Part of a small language model's weights: MLP 640 GELU, a variant of SOAP for these matrices.
Each number is 500 + 40 x the weight over the matrix's rms, rounded and kept within 0 to 999. Layers, rows and columns count from 0. Numbers have three digits each.

# layer 4 MLP up, 640x160, rms 0.125, rows 81-414, columns 80-119
493523477509428445590471552440537528493403508515491488532454440499450523458457477500488457494524447619547526515439489488
516464488468539418536509488484538487488536457535485514488444527456511525535449495544477531504515513459525477445472501477
515455517516467503568499560555574491557487510524431485556512472421441573521517414477485482477543478488506524583518484563
566510492508499473499508534515467446496489518497529526469469517456557434468484515484487503488501476447484568452521538539
527582486495512444511473524459515511492519492485510471545504546495515458497484470495513434479553494522513524541449489488
497398440501573443494518557552523460504508526439511517468551466585514479561551457534579551481532474439542488503469476568
538531446540503572513533581623501533570467584493498462567562586504577526513550492462472461498486453527560494411473476524
507491531484511519529550574500520491461480497530439490503517498537522535541535462532482572465515581455493495438501508532
508535488581503513507467449489496498513437571550543589476563472468489474526489491471494517456473514534551519537558453398
551512504582531467538487524548512587516505490455503423517551508509503517532449540511510462509450473517443501483494538562
563449495518572494589466489511450497503556493544459532519513503462527488484497565497488434491393519596467488514491480545
543574456517514539445419466538491529457421563526438453558545515456555513461393520546483556551517554486494523478601516495
455483521541479501486522511533514523469464497415548547471525560507495470474508462517499478509520521513529556441467460523
491526462501468537536534490568469435439527520556528485499544467550547550474557483505491549502476545507526498429553479518
447501499479517396474527458454467518488477535497526515534497529473526512507471482516493511454554412529520493562502402481
567551466519506462562493503537472517505530535548445481505509538498483519489480443492509502499433500484520446546523549429
488464414498531519476486528487501515460534556550485456520550544518473541472571495590546483447483479487546484492487473454
506558474520546475493465585470517459519584521528494458490459483486423573510512484532457427507499495531485472498522488473
467477523476573463477484478532484453531529478529527483477541472499479578478465498473467512499443512425450464531502529449
542487472490507488457477488468452507444522512509485528605459555525457429384563518385489490547534483499550511488595517511
513475458548502498534499534430457524507448469433563462558520440434545447510588465485478456485568390533487477507519507472
468513427572543460410451492499542490527523474490467521468531529564508560544526557450416459572484451446505456563556485557
506530481487479501532537567556478435479539522560471480519501557503470566562562560578411491494468443559491529494479463453
497479480481461571499478514483543440583531507490530523496517545506536447523564494487414420479532474551446497464469487462
534507459502550557472529564524501492503522560482478491539523551540525403504585511421460508460515470458490477494483520465
517564498464486554476458514509526556449496535472482475545529580477560507475510517490496440499493525533528521514489401456
455497478508506478496497543507523522523475516524443519568502491409516542488539500462533521511437544524489472524488468497
551458479506477551473481489476516507447519569473485462507423501491546441471498504514504505473558514489511511444462440510
531460486476538466530599588491520525464545548458473576505550441404525526535513452552486605462488525403491499504501487424
530446522544452531530510485467572500543513492518551504527502392501537505449500505524444467444460496469484510505467513498
490533486540517485542476463456479534499602484553502514563522515439527486450524535600525536421502453462499483491460520590
512489452566507499533458508509523413494486510510502503455524512508451501481515485499486498469479489479531550485482533493
532532448491549430498460502526505540554587477503432445568502401536424481510449427472458456436450457436497455476519568511
577497474484476490510561519484574506462529511476502551524528429562443506496463532521475507488530510517488513454491484522
526454483550485503423481535495531507494578504501441476559479406458475468470493456510483502475467435470498473474529484522
477541499491442559522524428501500450511556548502520471479494512447453450482557531597479545487593471564490486492452534472
483469482479451565484416523565504495530530526529515500615465471449541469514380502576463563478487485448512470474465474486
416528542472508542461520479510521550474490468569490496535519493466550514480526461539504485541456488508567486495545460487
480460455542553463490468491611446499524504451447542521484463476439509539490462482504486529499398449463567552453490526525
495488551459534479443478524494498568530539460522525502419471563470471485494456505506474532553506602522526503482478511477
516544473515432534474466482477495463444475496480456526593517561537547506491455513529483481520516452487460511462550504438
507488547535469479432486468475530555470534477517477487487541548564491522540435568564529537544477447576494480486441597497
492491530516569496546525415466494478550507564517501558471425571488464516453456453515524543560507502424502512543489493503
547527513389497537450542573484620513532456509536465510502449417456589557395474488469539565510481491591571448491434525530
538505443467546487536436471476454499439516520526513522544519451498514461591491504542465535507519513490508510434478505505
464440470449562549512373524520574510511523493461510525494459523513463522532525432451445492524500447475537520565438494493
543462489473466460511527542553517441454482509479451458481519507451468549476490491523479496561452490510458482535533488451
470444482549453474486502503536452499520396539493487487430474512552494537573485409483505575582507533483550501535518487454
563503463503545397450470472537440533396491509516513607506445493430446463424621507488560568449443582436495422543443524509
459483474506463458469461563507530492545456504494475572403637469444518521493591418532366545424534491493468475635401491551
480502518483538421545529496562492526514562441493504434563599462487540530501514436422507631527484474535459647500481564509
517537467434482509552516456456548465527496469477531527463605439504490539481462414451519473482516590482471546520549524473
492496538503498517542469470498523459501513482450494514502560496517446490462523504516519489518529526490491476490515490499
486539476534485450515478445488461523513508485512507482524539566482470568510495560515451512479447540494530484464499515478
484476425505487471553447531502515453453543538505560539565460520476540517462524523546534530506498530479565466524473467434
517545483565434540481468490555518502510512459544518597454487527538529510448480534489432528506516510506528451460436442499
471557430475411516537484539510505496555525526480454494470535452518504514493512453465472486469492477499509496456495505576
518544468516555462501465547519471398494483542477453531502492491474405462550483532488528545527563462474544560455495538512
449506528552509458493458480552498551556537551526491478454542520480438463488520519499494469494487489550496469514472492469
542480440494509520481462477451439570465520560540506458520501533505562539513545472471574477469475437446542505546568531547
557452461575518556507608447576522536511485457526509509447566490460487516520531417563591492497404477511599500528509533513
501504429527533488541451504461458532549438398476469525444487538517488491499583454515578536509493467506455487550439453521
515552439529497448520543533537522507438503481448441526525503489521481533498436461552519504549488511510535538457431498530
445527486435498478557462584488542482525480534526465492523546471525498542505453366480633586531563520499511478553548488397
572479513417469556502472491435504508464453513497459516507548463527452513446497478541483550594480516515516493515439482521
470436481467437524476466492511500485493442474506463470528473475571482499451474393575465426561493473414524491452599529455
506491494513513494490546478506546532503509508490553499472554487565529518513480510472515478472425516461556465440452481564
440463461517436480534452525550439480476531497570493437474491529442495491416446443541445509525505435416532538543476468454
475529490519487401549502509542506479501526493502543531514426430459532521584482514484507561526572511364551496478570451484
477489466542449493514397524535502431478440487527518551531416518550502450516388463600474524447505474500522505488414432452
519510486488558511574557509483527530557481565575513448479509478435534504543491456427464505486481513490452525485516465507
489478537495452469499515534450477407523444528472514500596583519507509463436419485525503517527513482479498541493482509527
520566561516541510564494564519508476532543503544508555501567422507482497486506600517484568453502521532586527458498523492
535551487550500499482475517489450564455467490554457475554488550364535486499477478513482553493514573584473471481460454463
565434500460577573534451463477496481332537450537484502524464537506560526537478540491509489496440453475526580471556532583
502555493450534495550480445513495521534585540564484528504478464560537483435562537556478466483556485551416499506477462516
448475417522483354524501521546426476491533412545505492519503519509466581484442538516486575526535493534524399466524483453
445537446553431517478487463493383461519474513537550488511492562480513362527510471552498487429474448479502537495493471471
490547504512506523468437517499530478465544577585457533585490508460511475503485498450496446465489516485472569420554475597
465527477487538494479512523514491490509493502506524488466591472506487514497501471507528538544524501473493483451538442505
459553456453567520471487564563444468506491416499460430643476503558456477406487456504531499497479440507490449548528501494
482489495465510457503567463471477481555552552478469426498526496476567490497549557525429573501554504506512549527434497539
542468550530541446471437486517484416462471519495510505560467484504440438511425560535467463534527490526520459527511494498
478506482497503528519489474513492427512459447524511502501573569488450446466476494571489446587537564500451481497534471466
554470468465484455490503518535529501462476504484543514512441477493531493471550497521470511551513480457528511439478541526
390467525462554513473567527492468476489554460496564509465520470490494541478533444436586449539456446525502554482460532528
449445445515556521471478488510515511520454442536462527506508447457596492418462557523512481486506476468445527484549535525
512523465508453554566492536483535494507463493524417531490490507555523443523486497411461524540520478494478554530454531434
498449523446446462495441484523440500509578454543466507591449563507525462483451541564506494572502462502584500514536498538
574530442506438509537520479501492473521539460462435521554452540411656433500527479505522479508540475429483503502495471568
450515474473508489514486466510488512484462501535456507503530512506497495534618565489469477475452515498475513491475515471
477464512540525508496534520514493531492429473508421456558631564496524577465482525506538482471379495480571591524478485492
450448509532514444507466504481481462496480479549530435452520533529517441418491519479446538530447506474593493516530509474
569475438485465414541477470512476481463535503491482446537436497498499481524420550516555534562527525527552536534496509468
548526458485504460512495506509489462470482508508497512488465447469501461521529486527484466531526458465474484480505470491
522427500527483521515532507493478480504547524467454502497491471530506483433484515536467494515520508490518544554503488509
586421451466495492546450459507491444472459511460589554485480455472564499487415451588534530529530505523546573437469477511
562557492505443435449468554463512428477462465483500462450482503525532427508485546550414545498494573507541521546504512478
488517507510515542491471526516517481468557537533366514487473517533511494519517498509505531454480558511525547472515485506
463408507547536511566441500454557514512550461533518497507464497570497477473468526480567550492459519570539477548457435515
558530495485529461541564504484416502513449457529465534502477492474523518553501468526424455517537498472525425530529544450
469472497481515512533500482540459507590540516455464471411500549546515506493450436519504447504530478527544479449557586461
517471497515542456462524524518473476448514518433461502442483474510459466674513505479480517441564491383485495518472518555
488446526480475477468504511492457447413523593508481568454445416527512511427451515474454511516453522542566554435530495490
539502537479510466525458508521506465472489507465573515472445521516560485445537506496452539487470480533546541558542476469
542534455501509478533456474475492437440519536532497428435517541518493482491507505478480540483494507524550553544494518525
503476469486463397535482470452484355543460521496488513496468482486503418487412431485566525428547499476508488521485498443
500477479497492559567499528485468479536492487462456556543478379509440456435473516452559549503496534434549439499550524499
501463401456569486551455516543452557532519535411488539510500492447540549465547488509455525578505435439539554514462447552
438444456478515529445465461530509576610505499527433517432518555553513507486506425541494513452500439487516518464505462483
496500510468527536467478472495552530502544508553460485495584510474460505502476478487516475517415571524475572483502464438
605486530388583460487478481506524509461553563501550439563507546514475566509506451509526490485525494410504471515473550497
585524463475473482573500475520509444429485548511482559521494468456516430532582521519506493513468438512503492447507502525
488462494595532543505525505479495452506524507509468513477465450508482558506534546384521486523506492488431473463423500567
532493482557512493495550546531468532505517582526527498452479556572414528525446566470482578475480465468479501487556581425
500461457537575403492520479577492540486496541473495498487522517497511475495502487551484505483554558516488532536411580535
486464486457519468521547495532432475488538457538491571416568490509478563476549494590556473491441444487524594460464492578
544441509505554544508522514531472545565547513489498528482458488532571468448481487531506498473414421450530429498441544553
462499474513526501480470499473486456522601440500584547503477355566449444518495487473480565513528508441558598511443551524
570435482523457507485484552523510513536471489492411516449530375611436465535609466507444467481535387487450511519510493488
439528445472523441522493439548464458525498437534503554452436521445587496546515444439485430438539483482496464477583572426
507541476434463481521576464474487483523520489495526524490487502501546512508450437552536512489493479514455476439517497469
470473430496548465409530529577505508507421544496448526540492458531447508490492464535401505377560527536505529453530508519
517443511511517536480549517554499500558475522512476531515591562544516528475525494477495536514521549540460533492508501489
491475456534572508520479499563501454494473484471509522526493495451510456449516501569469513548497492523515524512491469515
489511501512508481484470479498606514493542483528456506478504521414445498474491494520507588530446481525532483511510446442
559527478474578494474498522557533451500494503526474507492450529474499545519425514562499532529458519490503490568518404499
497514455520552514596567483535485519524466485474507516506518503510436429532502590489521471539520546557472517498502496523
496545511459487498472514471503504452524544498508509550486539496475473512449469489516458482482580507489510528486501479442
525562516407541461460442515505559493462606506569492483421598555485444521522506511536542502546490470434470517478465390510
440469425520524437520462545516554426505493439543526512463472518543515480510491468545541476483511458498490515449535516471
436483509521517501564471521501561520501481519496506513532521563497542518490509470526474510490482513528523537465491478519
468533509491487450538401511553550447490477419480500512554523481546492472489445565518444438458465425547470496476486517493
531451470514556477500460529468478513515509518513545423503491510479579512514470497494520566491508530447518419520447455481
535531563538462523500530517550575470519494535469516511507528497561539456433489479517532486564480497504518538525537468475
559500461529514461428456476505496519532474450524514482497508552532530547524512465424481513530517413460567504471548519522
525520475544489466574471505467494493545519540447488499504555523454469527480486474479489499459512526516467431443501472577
408454471527447517484441474467473507529513498488434451521501464458507482516471558537452521474450488445478450485425471561
473518461515531523493511515494510558514529471541485470561453508516506478465506505501417449551497457486589444514514459501
496540474473549435483586521481487437484477528482476484498512489485622546524488518430586587509490469549552598494426471504
446474439462512539561475529519583525449556519429518494581539513541538517580561472588449506416508388462539496458461552490
504556461511551497528464526488556494516449511435448491527516524488449490502482471522485516533509524486547592594469485493
445513514487531556485540493530509534532568501545522521515545487506421492519533461565394468531536524487531515510522515420
506524464486449451530453491411575488449492463536461476532557420453492481552550448495479486474515527454489432562477433433
528549551589537492519510535475502522499497460513505536545462517466489567478508475512463503491529471475502531386561549493
541584465537521439443528504482535513518569530408502435479528509473535575490524467557502526505497398464492498525457542435
470476500472530424510471455509460519494539506500442504565525520484460469527585526483459516420538530530517488484557517453
531377463503518408452487459529461478460542457500520479500522544559492525506492518443503490513504459434504427416429513555
513455537398507451468476556522464417508520464555540505480511519437503449487524452476579529480532496487567513493523514513
498488440471596529545484476509559552495498526462540540547485461466534437555519510421446457443456542512524423499455542552
492566472513447509458488437470418444539461504475503453562521481512525510455533553494486459533551469488590442474541472411
451489498514528574494398496416460462477470498484555506562493498506501525513477394577527514506488431523569515537534479439
528487498422448533467499514559428508552476555514532503496523594431496478397533427462449516513491435498401557446562507506
459502443438503478461570511532576500499524421498510544420480465501574503501542483549439505433520551513495511419538558488
521612405488552447467449499440451482492520551510475492506470553564477499460522443562498494449508460519504466484578557494
472482539428529490478472503490502520476504467508517441503560518543543505497516532500445517526568459477495449536494518495
541456500530588468531538523612517526478554525475488485462490448481490570593517545472570477451470553487482535476414509532
541517523533437503520446483507517488503485510568467539486480464532473523511434520467480508561546522363479395511472546482
525490492490478514429494612599498481531574481516507483486534535497536549528525456499490505443476503479466481458477501503
558516456491481541495459508537600457472486563508493414437473527503521558532508487549528489556523542481510526523498487511
579482495565517475474427511508555493486442497461512585536571535514519582459454418548469523522543507555457532436570477530
490500504482490476537402531495456524562483492529494457476574474449482499536474437505505547435513540464463431528497463511
510496510558474512460512506458504539520471500520482535532424588534503487459538465490540521450553530515506522488458521511
448496527518594487507568555476524420459499453480460521590460503427536452500496559478527461479548516501493452559407500529
481481557530485520507581528423465513513528455474472520517545508501596509408509525559498531581431534527419587544552459526
502461507542456542465508465537480462552474456543508565487523478475444510469468540561580515532527497513501457516539551430
451461567499506560484478464480549467540503553483472516534556524558515483399534496545508509510481491496443531490500493473
550505481580475412537516545558465485496475523564441505499507536433511510516434498479450464528501457572481498576453521475
589413434449470518524482527468495510538597557520579552487443510510549483521393392472460489464473477575437520443438484448
520445512526498534466530452514523451477574539586508486499513491458508540533514551536451513509589494518563480496508422490
538567448488465562472526569550497492480551515466474539417460506571520428574506514478602573476486498497485625469492463512
452437470519511469481503500423513482518450533495509527518563493479543561506552586553483585505505422530504466483542464488
543523474485500500467462558487458504560538555523451525553426557394499483466411554545502521478550477456476477483525513523
466539453474448530483507463587419484485498496575474458558474458475490482469529460552491538452501530439501492463535498519
546442502491521526469495517487487452497482520474488461487496538539450447519520523498515572529549433497578462474484496453
491519494443481560497490455382478524419456480535528441491557399497489510453455454478432419554521505499491519483526447581
528485508548481493462500555483543502419482490518570502550479483485424533507439504432515488580522554496619517389548524375
531510506495511546494514480470488554488461487502513514499443494540432436499477527505496545555502519492493499507491563502
536488438506498513545437434482504491504493491539525430529507518492546517498516504497445522502512487487555536559529517474
507583479528457493468468431535478487431586492537544478566392511525503543495589463570548447430543478449436519535526468467
591455465495571516509394498465519489525563421499534528513512465536517463440475531477549480406524488415493506454547460438
547477587483559395487573458490559499503498495478408496558630518412543556474559470532500515517546488497467502510477495481
520485529498497515447541469610490523487548506464431517514564450492449480520545453473514506491511485429447531561464505479
549520480524497534539454395533588567431471463503491582468501413440608560478554465458468512471523523513515494497465510497
558563468507525456533510507425490488546517527456508452583494450567554469493468461513481443458540456425440695506480466455
479462506454527515521449502536492533540495448493480475487482511468561521507557486465450443539554545470481501477467511516
444593509484535467464477468488536483562544556480446518564556492539433492467545461425572513502546557530494446499505534498
484502436471487572554527542529493498567552519550476520509569467524525552492469552476506475534457523506488538459486536471
535499477464481498571451507411460481500507464504514482575477487519455480396571514516530490545541463466521427509542428468
513486471460471438478452491520476540543588508523511454428544506499544504491491492517528495522482534497527472500442471500
556558479560530535550481488495498563506446543464502489538424514511475508478553542571527496498572573553521525533493421504
459506470483457542509498511544419474503518546574432429584449457456458466511459515505486533534474534521489492455479547520
441485409524508527557398502475521500484446539459492474509519525521492550510473485533534510420564462528503546560477472500
510485481493485459548572516561542511423542543536505470551506483439488524512515425574477475512495496546567542540503506446
575571484430484460598556487486469437539439424522472483499494524458488585546484457587459516487508546445602477526542459519
543464465470489474607536513589543588494538486472495579459549439503507461465484520471524498481548492464475480517441570561
568511479525564477568501544463547511522523473467522495504431512501497429521488463500535496511501501457454462508518543523
439407500571503452548416496513460520543426588563448444515476481526525421497491476433453425521514506453408472545491524460
542451423481528502517479506506494510539535486451505469472513481453456558569520463493559509540504459479489491549521487501
498543497519514458492530503513528476486509503503444470498550523483473532534475529513496536498439511446501515534478515449
539475458490484470507491497501527449500490521477484399493428487510512536494501535566499503569502443476543510548504549559
495490485520485560521499513544566498439590422498493540569527406556485524592491479568528468513499465495562500491515440578
499515521554486514536441556545537459524493483527534496535509495535526512409504467441567529519504530509487479510550461472
490411521509575498470487503484588499526515410561452461560546527460550515486416431512453506535535464477524451459553468466
465458476511502454488428511542508497488473497481523475546419506506421488499467521391400487529471494559458509510531521416
545499510509428498486477487511521441549483484477519533415522480520441503497426534512493494482491573455565519510449455486
397406409456419410524477549513479518521484481613459471586457519551506535504504492519545470496478509385542566509537444478
433463481452601522544568515483523522516456535558480491456526512488458586492468554457508484417535434519463510535449510463
511474502551457448615538577532406473609485558486477423480535521512490495526557449476536513472493508516491554456546566488
507398441534495490498392469466531431514523491530552520419544516405494517451548502558479458460500497537542446498458510489
502464491519509493544527476501532448474476506446512453514502438485484511491503506525473442499497475434478527544483508519
434489478581454419519503529500539508583492486483544490498490454498542535463487470519580463491488492481465486534472511461
491488532514472540506582507601460515483487505456487500482533551536566477451489488559483499498584519522499509457506526547
494483522495548494535522485486503542462519562528468460521518543484529454529478533505522479520452560510491480491472517464
522566461514527470529469478510566434462547520468517471556512485570561445422525386466519495506573483464488524515436472528
536482394503518477533509484468477489468445514494514499509507476500543495536533552511513522514443498516483529491576494468
498477491509500486513460493556579485547540433532451566482495563479522570486503441535469528551532473379508491503518541475
506497462536491511468481527528426558413582485489490584468491529496476525481453459483520518506494507457547450497561469528
516503518478496464494537567456536483528489517421432477510523447532518507491556517445561465489571523523428504516473491496
539553485514471504526459471583478528567536546521551395487494487450479624579482492539430578542505532456465481448485456522
491432488515440559516433609507578507483515488497531475476483484596537523542570439470506501392487504560477563522477455439
523476467525489469473506447558481536498501509446452457511501448454472468474514528489572500502454462465525468435528495504
440513514482507387466436466518502486495445520475483512486522474447505502463569491558478557471505456547450520532477519492
518544519535543478543496503576528547489433492485516484499516477469523502501405516496511582580448532485460536572502523525
520490456495486535490466498473499469538533506541492479513493514483462481445522532548420498498425527436516492464483432444
493553484605445515572538543465517518496548521511500476496453471514504530461422488504532534500520502490457585536433504497
464418439516568548468485531488482540605492459529521534507495498480510481523468493528469516597508405535479469481488461487
520502423506555488458470508504454489522520469544452505477563496458502476494565496445470523503513489481523531537468524489
527513492418551522491426448495483522487517535535489525592494508413557532529513539593462524480507516442499516507500437483
545556466454485583514507480538436507527524497530509424469508518443480530544478503571459451480557467495534510443536446517
509478481503480463557526508523545472474492475492494552518467504515567522461455493541529506540507528522480535509520529521
500535504479459476456509529527561459479431556472438463525495515571550589479573489567551519535496507501464545462509503404
517500495507559471523472485478506508469515494486474460518513494448492476544523569476490572503522471470532529488449509574
484464500501439499477546488516516448453487457519471512476580502456424540454466543560497516471454477518534499522421452577
459478505531555446488539500511547511579528539457529478459558480466495488500505498497526508499469506476478424541502474478
495520517491537530471523496426513465500521485520441428452508484503488522441598500470487543487466490558452494504527544523
459501539471500464487423494499512506467482478462387399553615486524493510544446531520490493497471534478524558510486484489
496454475489461506563495507473494546426490505513486447527459483522446543515504420448565483466478508515475505533554468503
553507433516455498530552559513514427482457526531468559510541546463508501505563504453615529456589474553505491499508463462
468407492545527533511509476486442570487566453498510463484487555469519462556538519514499476526454383494506535461551512441
536488451532465514518501571504504517454470464492513534483567471483507507476482482489472530490528464442459461589412507433
567538470580534494498452541514453530455499490490458484539497461531504485514469526526503480511502478533420541490498493593
490515431497527501517488497564456446549538502585480552562548555551444577558498548488522525483418544483394449479473482475
478526524538539464524470545494443575508460427512546416499471502463530452512434482556569514530456519433558510470488518488
490529474506522475465474568502489503504469467582530532475496483551530464522508518522563474510486469477528515470555540493
492522476472506503517516453558595472553527519534503499461542514519452489531575504504475499448433504493526444530495496515
519508480506499548489512522522516488499482487418468538533535517509533533543514442556490514543521454526511488528513495517
502469525543603431511573452541504540451527515511431473475579558454496476469556535468502537553535468487603512477482530468
491454482474464536495511440458479534561465600497497548545617513469475499443438491540488482452549506475487556505544430566
480547465495543501533422510376477502509542473617474438564482513503525435478473457512445542415559498452536451509504483539
508480523515517512515463417529542508518520552507551561492508527494502472583453477499483536537554504561531583436524506509
487541502503509493538505520517476458514483425478563521527515492555540501507485518534587496481520534469523513442499428550
500434536530447519506481539531548485454454469506467524495499496522472405574555472602530479528499504497527515523520573441
576504503455564508522522505509504429530465431475508532485571486479484472456544501538436525511507537562507574432463538492
482492497571529510423532511546463536517525577461586436497480468490524464453507533514578523463620493455565517500468465487
477523443574492477536552506599479494510558569498502466467524522547506524482514532515445615520540451490481531517602531422
496482533531569469531485511516459416525437507528530457451554497593485429461439521516464549476449487503539555544409477413
528511463550476552531464530487526575584512502541533545512403500592468485494463523448459475548469512538549456465554478492
486439512531513470547466497476494500522455539531434553541604434435475585496474481533479555454567523466484554521450530539
611498524532489500507452548513575466524462506436437521551462514503508540531511561427526527529477498438527527499340437503
537434386532457536579518496537531472482488564483525500547496517538559491411558397497529507472455486462492562506427560511
551497460550539513524475468452454465438458498462523593551417517518505514549511486513432509440533465369522513476483473471
459516432528539425470457652497484560527508456448465528514561494480628509565555556466563509422504507515542476490468439456
487505513476537538434429554498488530546552538515454444514556487505545575420516464513484471539511530466489452627482494471
546480455500532498587518524530526488471514432525465548563524485563469518513456451565443536541515457555510503490516495504
531424457519485436513460514536463456508494561439514467582533511521525493472442515516511559510544459526495514406509480484
525489523469498499552513484549545461530538555454507507529565508538510495534520509518511498508425542482461561499515530472
551558482465486483520453499490532522465483514479524476473468505467539458543486516484498497533446537513534471509494528487
455509517504414458468433526452526538542462531442452511542540485432526583459527482513509531493591478494501446493594469502
461456508530555435505472516544479512481496503511494447501534440505507477525517503505506473471543488558562498493586484482
484634492601461572553479496543456552513552558524478550500560454478452512486459431464446516486474416518562490396543425438
516518481476509532511414564488551463559550545553475529520417447509521541504548515513522546493528501486514472474460435467
576595486507518475542470501490537527503487482587478509395569561481518515473518497583537497494506437499494487481544431539
573518465486446492476531520523495424574541481447548508545566537524534516475482443500497537535519493536498516467492454514
519523480470492468539445493553524494522510532510497483476480502503471516506570508522495528487447466478462536621509471506
461513465593534514485484417494470522517481497529445446523494455487502557493540502524453535475482482482521459519417512500
613513499556548562501501505473457392497474604487466503518544493505490426519464452485523551504531466431497470507494489506
490478439531532357477512478509490440522515439528490493547472472468502476482489451476463576438548530543446563548558480521
531527450488535473526430498476478507498494518534470502511538455486520566460477484509544557525543518508516518432465481470
570512494480512478533479574593497494492510541453492552506473420537537441526539517461526498483480480530526498448490545481
451511474404494482502496459479532492424556524476476521464454494512517552498496488469451466478577530499453537483512501472
492546475543518479464458551528519470454554531481528522540539546568506507504478526496490476515531450508485532478463495483
513481470489544431498468486515493441505510559616455492562572524459513449509484582571459566530474492502482489563538470474
539500465482546547449505536495481497548509580487487432487490468487500497533481453457582530445535488565582461484489573442
555446535473539403467363442508481514490591533522495467483537496392514555512551548516481404460480480471477521532458459469
520523513457552467499521537520527486485498441481494489539510463419433548559458438428528480394523555464515431550492494404
526495522522510518541499446591530442516524544500469523579464401464409542519524444531506433510438492443480530557426490485
511554494456453460530438587478473464498551447457481517528488488516495441488473453481477542447438542492541462499511572478
464491502501496471554406469547530551504537503495475488559505457572537516415495553542478457505532531501532510503486503458
470478434432501432529450491484519474573528537478465462562454438523418489413560431527510450533510496563446525517482547474
464545515481498502540455540529521538546499500547522528484512504471527495529578496538507536519492479492478498466475464558
532502578454499507437509436411455503517536453447513477510496433511468504453585489562471478544544491538497549527506469490
446528393506488476472499470461588496524494475525437508428465474480542478540507531491582528510540539513488497531506455473
528512449520530491526509531496435519521459487501495539512511520512518423537515503480467479478531486488490481437582497503
470462474499553548524454539497480570440491433497416515578559500558529512513537442527519548413525510517473519510473508509
456505471441440457499526542518486506500519494413525533472525537540497534436442442554506497495574485512513515501529462544
475464493530480470510480519503518428525426513550405486532599466555426453481573541519523486477502554489448491451480426441
529495494488485516510439478489564512462442525524467517411484530465510485540454481583526596520536501532511506538492514485
438492484434471490514440504521516422520518465545487502481532500474460478467488568537485564489555462448522433542519473530
549459506551487531507428511495504484475466500505496541475514497542455454455494512510527518513523489453483504537433516522
509545438522485454536428529499526487482542490497510483465467512543493460535523440495563541492527539490460444487494505515
493509494583492436434462569539469466484503491550435495476556576503502455476464426576539466435515456526620446483490442497
489559486489538454486458494411466495497538530520491546559572496433535521488482538516442508511462507453537529483544475500
485507465515519498441504524459470450620503538534490486517497536531432551536510498454501514492493494524467533503528583482
493498519544594541527512435625515600524444473497567493508525516487525546513452464472469579413493458487502593517462487479
483521457539481560482442520501517501463454489503533533584491481553429449476489416525580491513550514585526409551552481438
579501520511492611460519519519506539511517563484518527500446561521401609559438487500481557492508499494490483570505505433
479502467508528494516558444479487406478598486486490430520560524572475474552530447466536471522510513516447503559521475507
417495502499448503507494568540468521558489519573459501409565507486473457481502472525453468528533507586503517465496571525
522526486545503513493509507602506510519558521491545441471564515470486534448484505485490565518474515489474452464436486429
525506426496485406505517548504453476405501491574471440567448475480580540541491507438502516561515499468436484484549486439
519492493487597546503521565537477525519526557586442462498458461500521442521524520498475495566537480546537457468529471571
481481454493410504507492496526456515457526508456502470525490514482466506427464530497516507442490497431598471492442502506
582482505513591490471562467441538506481537481496565466375546489486481479433547479516538569498531518475476455498469429570
562492492523582542493468483547594445499554509463439554486520456520612545490476503540463490456478498455514458394550492469
542484519560511521462459528524521466475524518483502572461515481585464503429503517652531504539529470526496573511509423467
535541509584518563532532497516483567511410651521549487484482496484543510499467637464508564575454486582471546503514438605
474526485558466480492525441414499472448502508542454503528482447466543531495503495468594511512495498569574523472567531561
556506499472474496497452483587433539492535472470490470449475510441447409506501432520533513495607505494527547484484481501
507513477530461466457468485474529505414492434507455495484525527395509452526471395521545551476488362551493504559506512471
483470526545587513527497515535534490439495552459525410430508441476461570492540496509555460470550518441517445422447487466
479443486496526475514544555482454411452531441550428515486482417438562567480483501475559521457536543470496504420456485464
526591484477397508477516565504470562446528544535473503530520519479532552550557525488465499555500492508493467523512486423
536522455504512513477521556505501507487526547563501551508470555450547540523516535530487464530547452489512480525526463464
537465444457533595471483524591488536516500556535518500523506558500526491544535530457417462468482409427541495542469405417
558409576510546508493536543464590510491522536485399462575485452449501519433491439514474499440521563512512485505536506526
526468521535508530541535516491511487528565504453458495474559513517484499521467474551516518519500472481512585511519583484
514483491521577530567475445484451485532441508511520430454512490543454508514557440530474514587487479469485525542504541452
386504452525530512542452586571459470428442516520482518480482562487476532508486398521430523419529468576484464531432567443
517559516415530521491526489553467516447533538525465501515523546528503547546512492494456467616490479509541490476548482411
472517455509455540514388557436461573436476476560501531486497539517535505462529522582515502524585498460508510502478497461
476535481429534488442418494530547508505505529506500506474497519482534532478492513547522491489535468540525547478530466470
486459384545470476495506483446543470539499531493431522457538470516504547503496463534547562493481453506459544548487423509
510512462474475478491522511508502469480542496474552451455495523534515469482507471532497507495527474514517513545528433500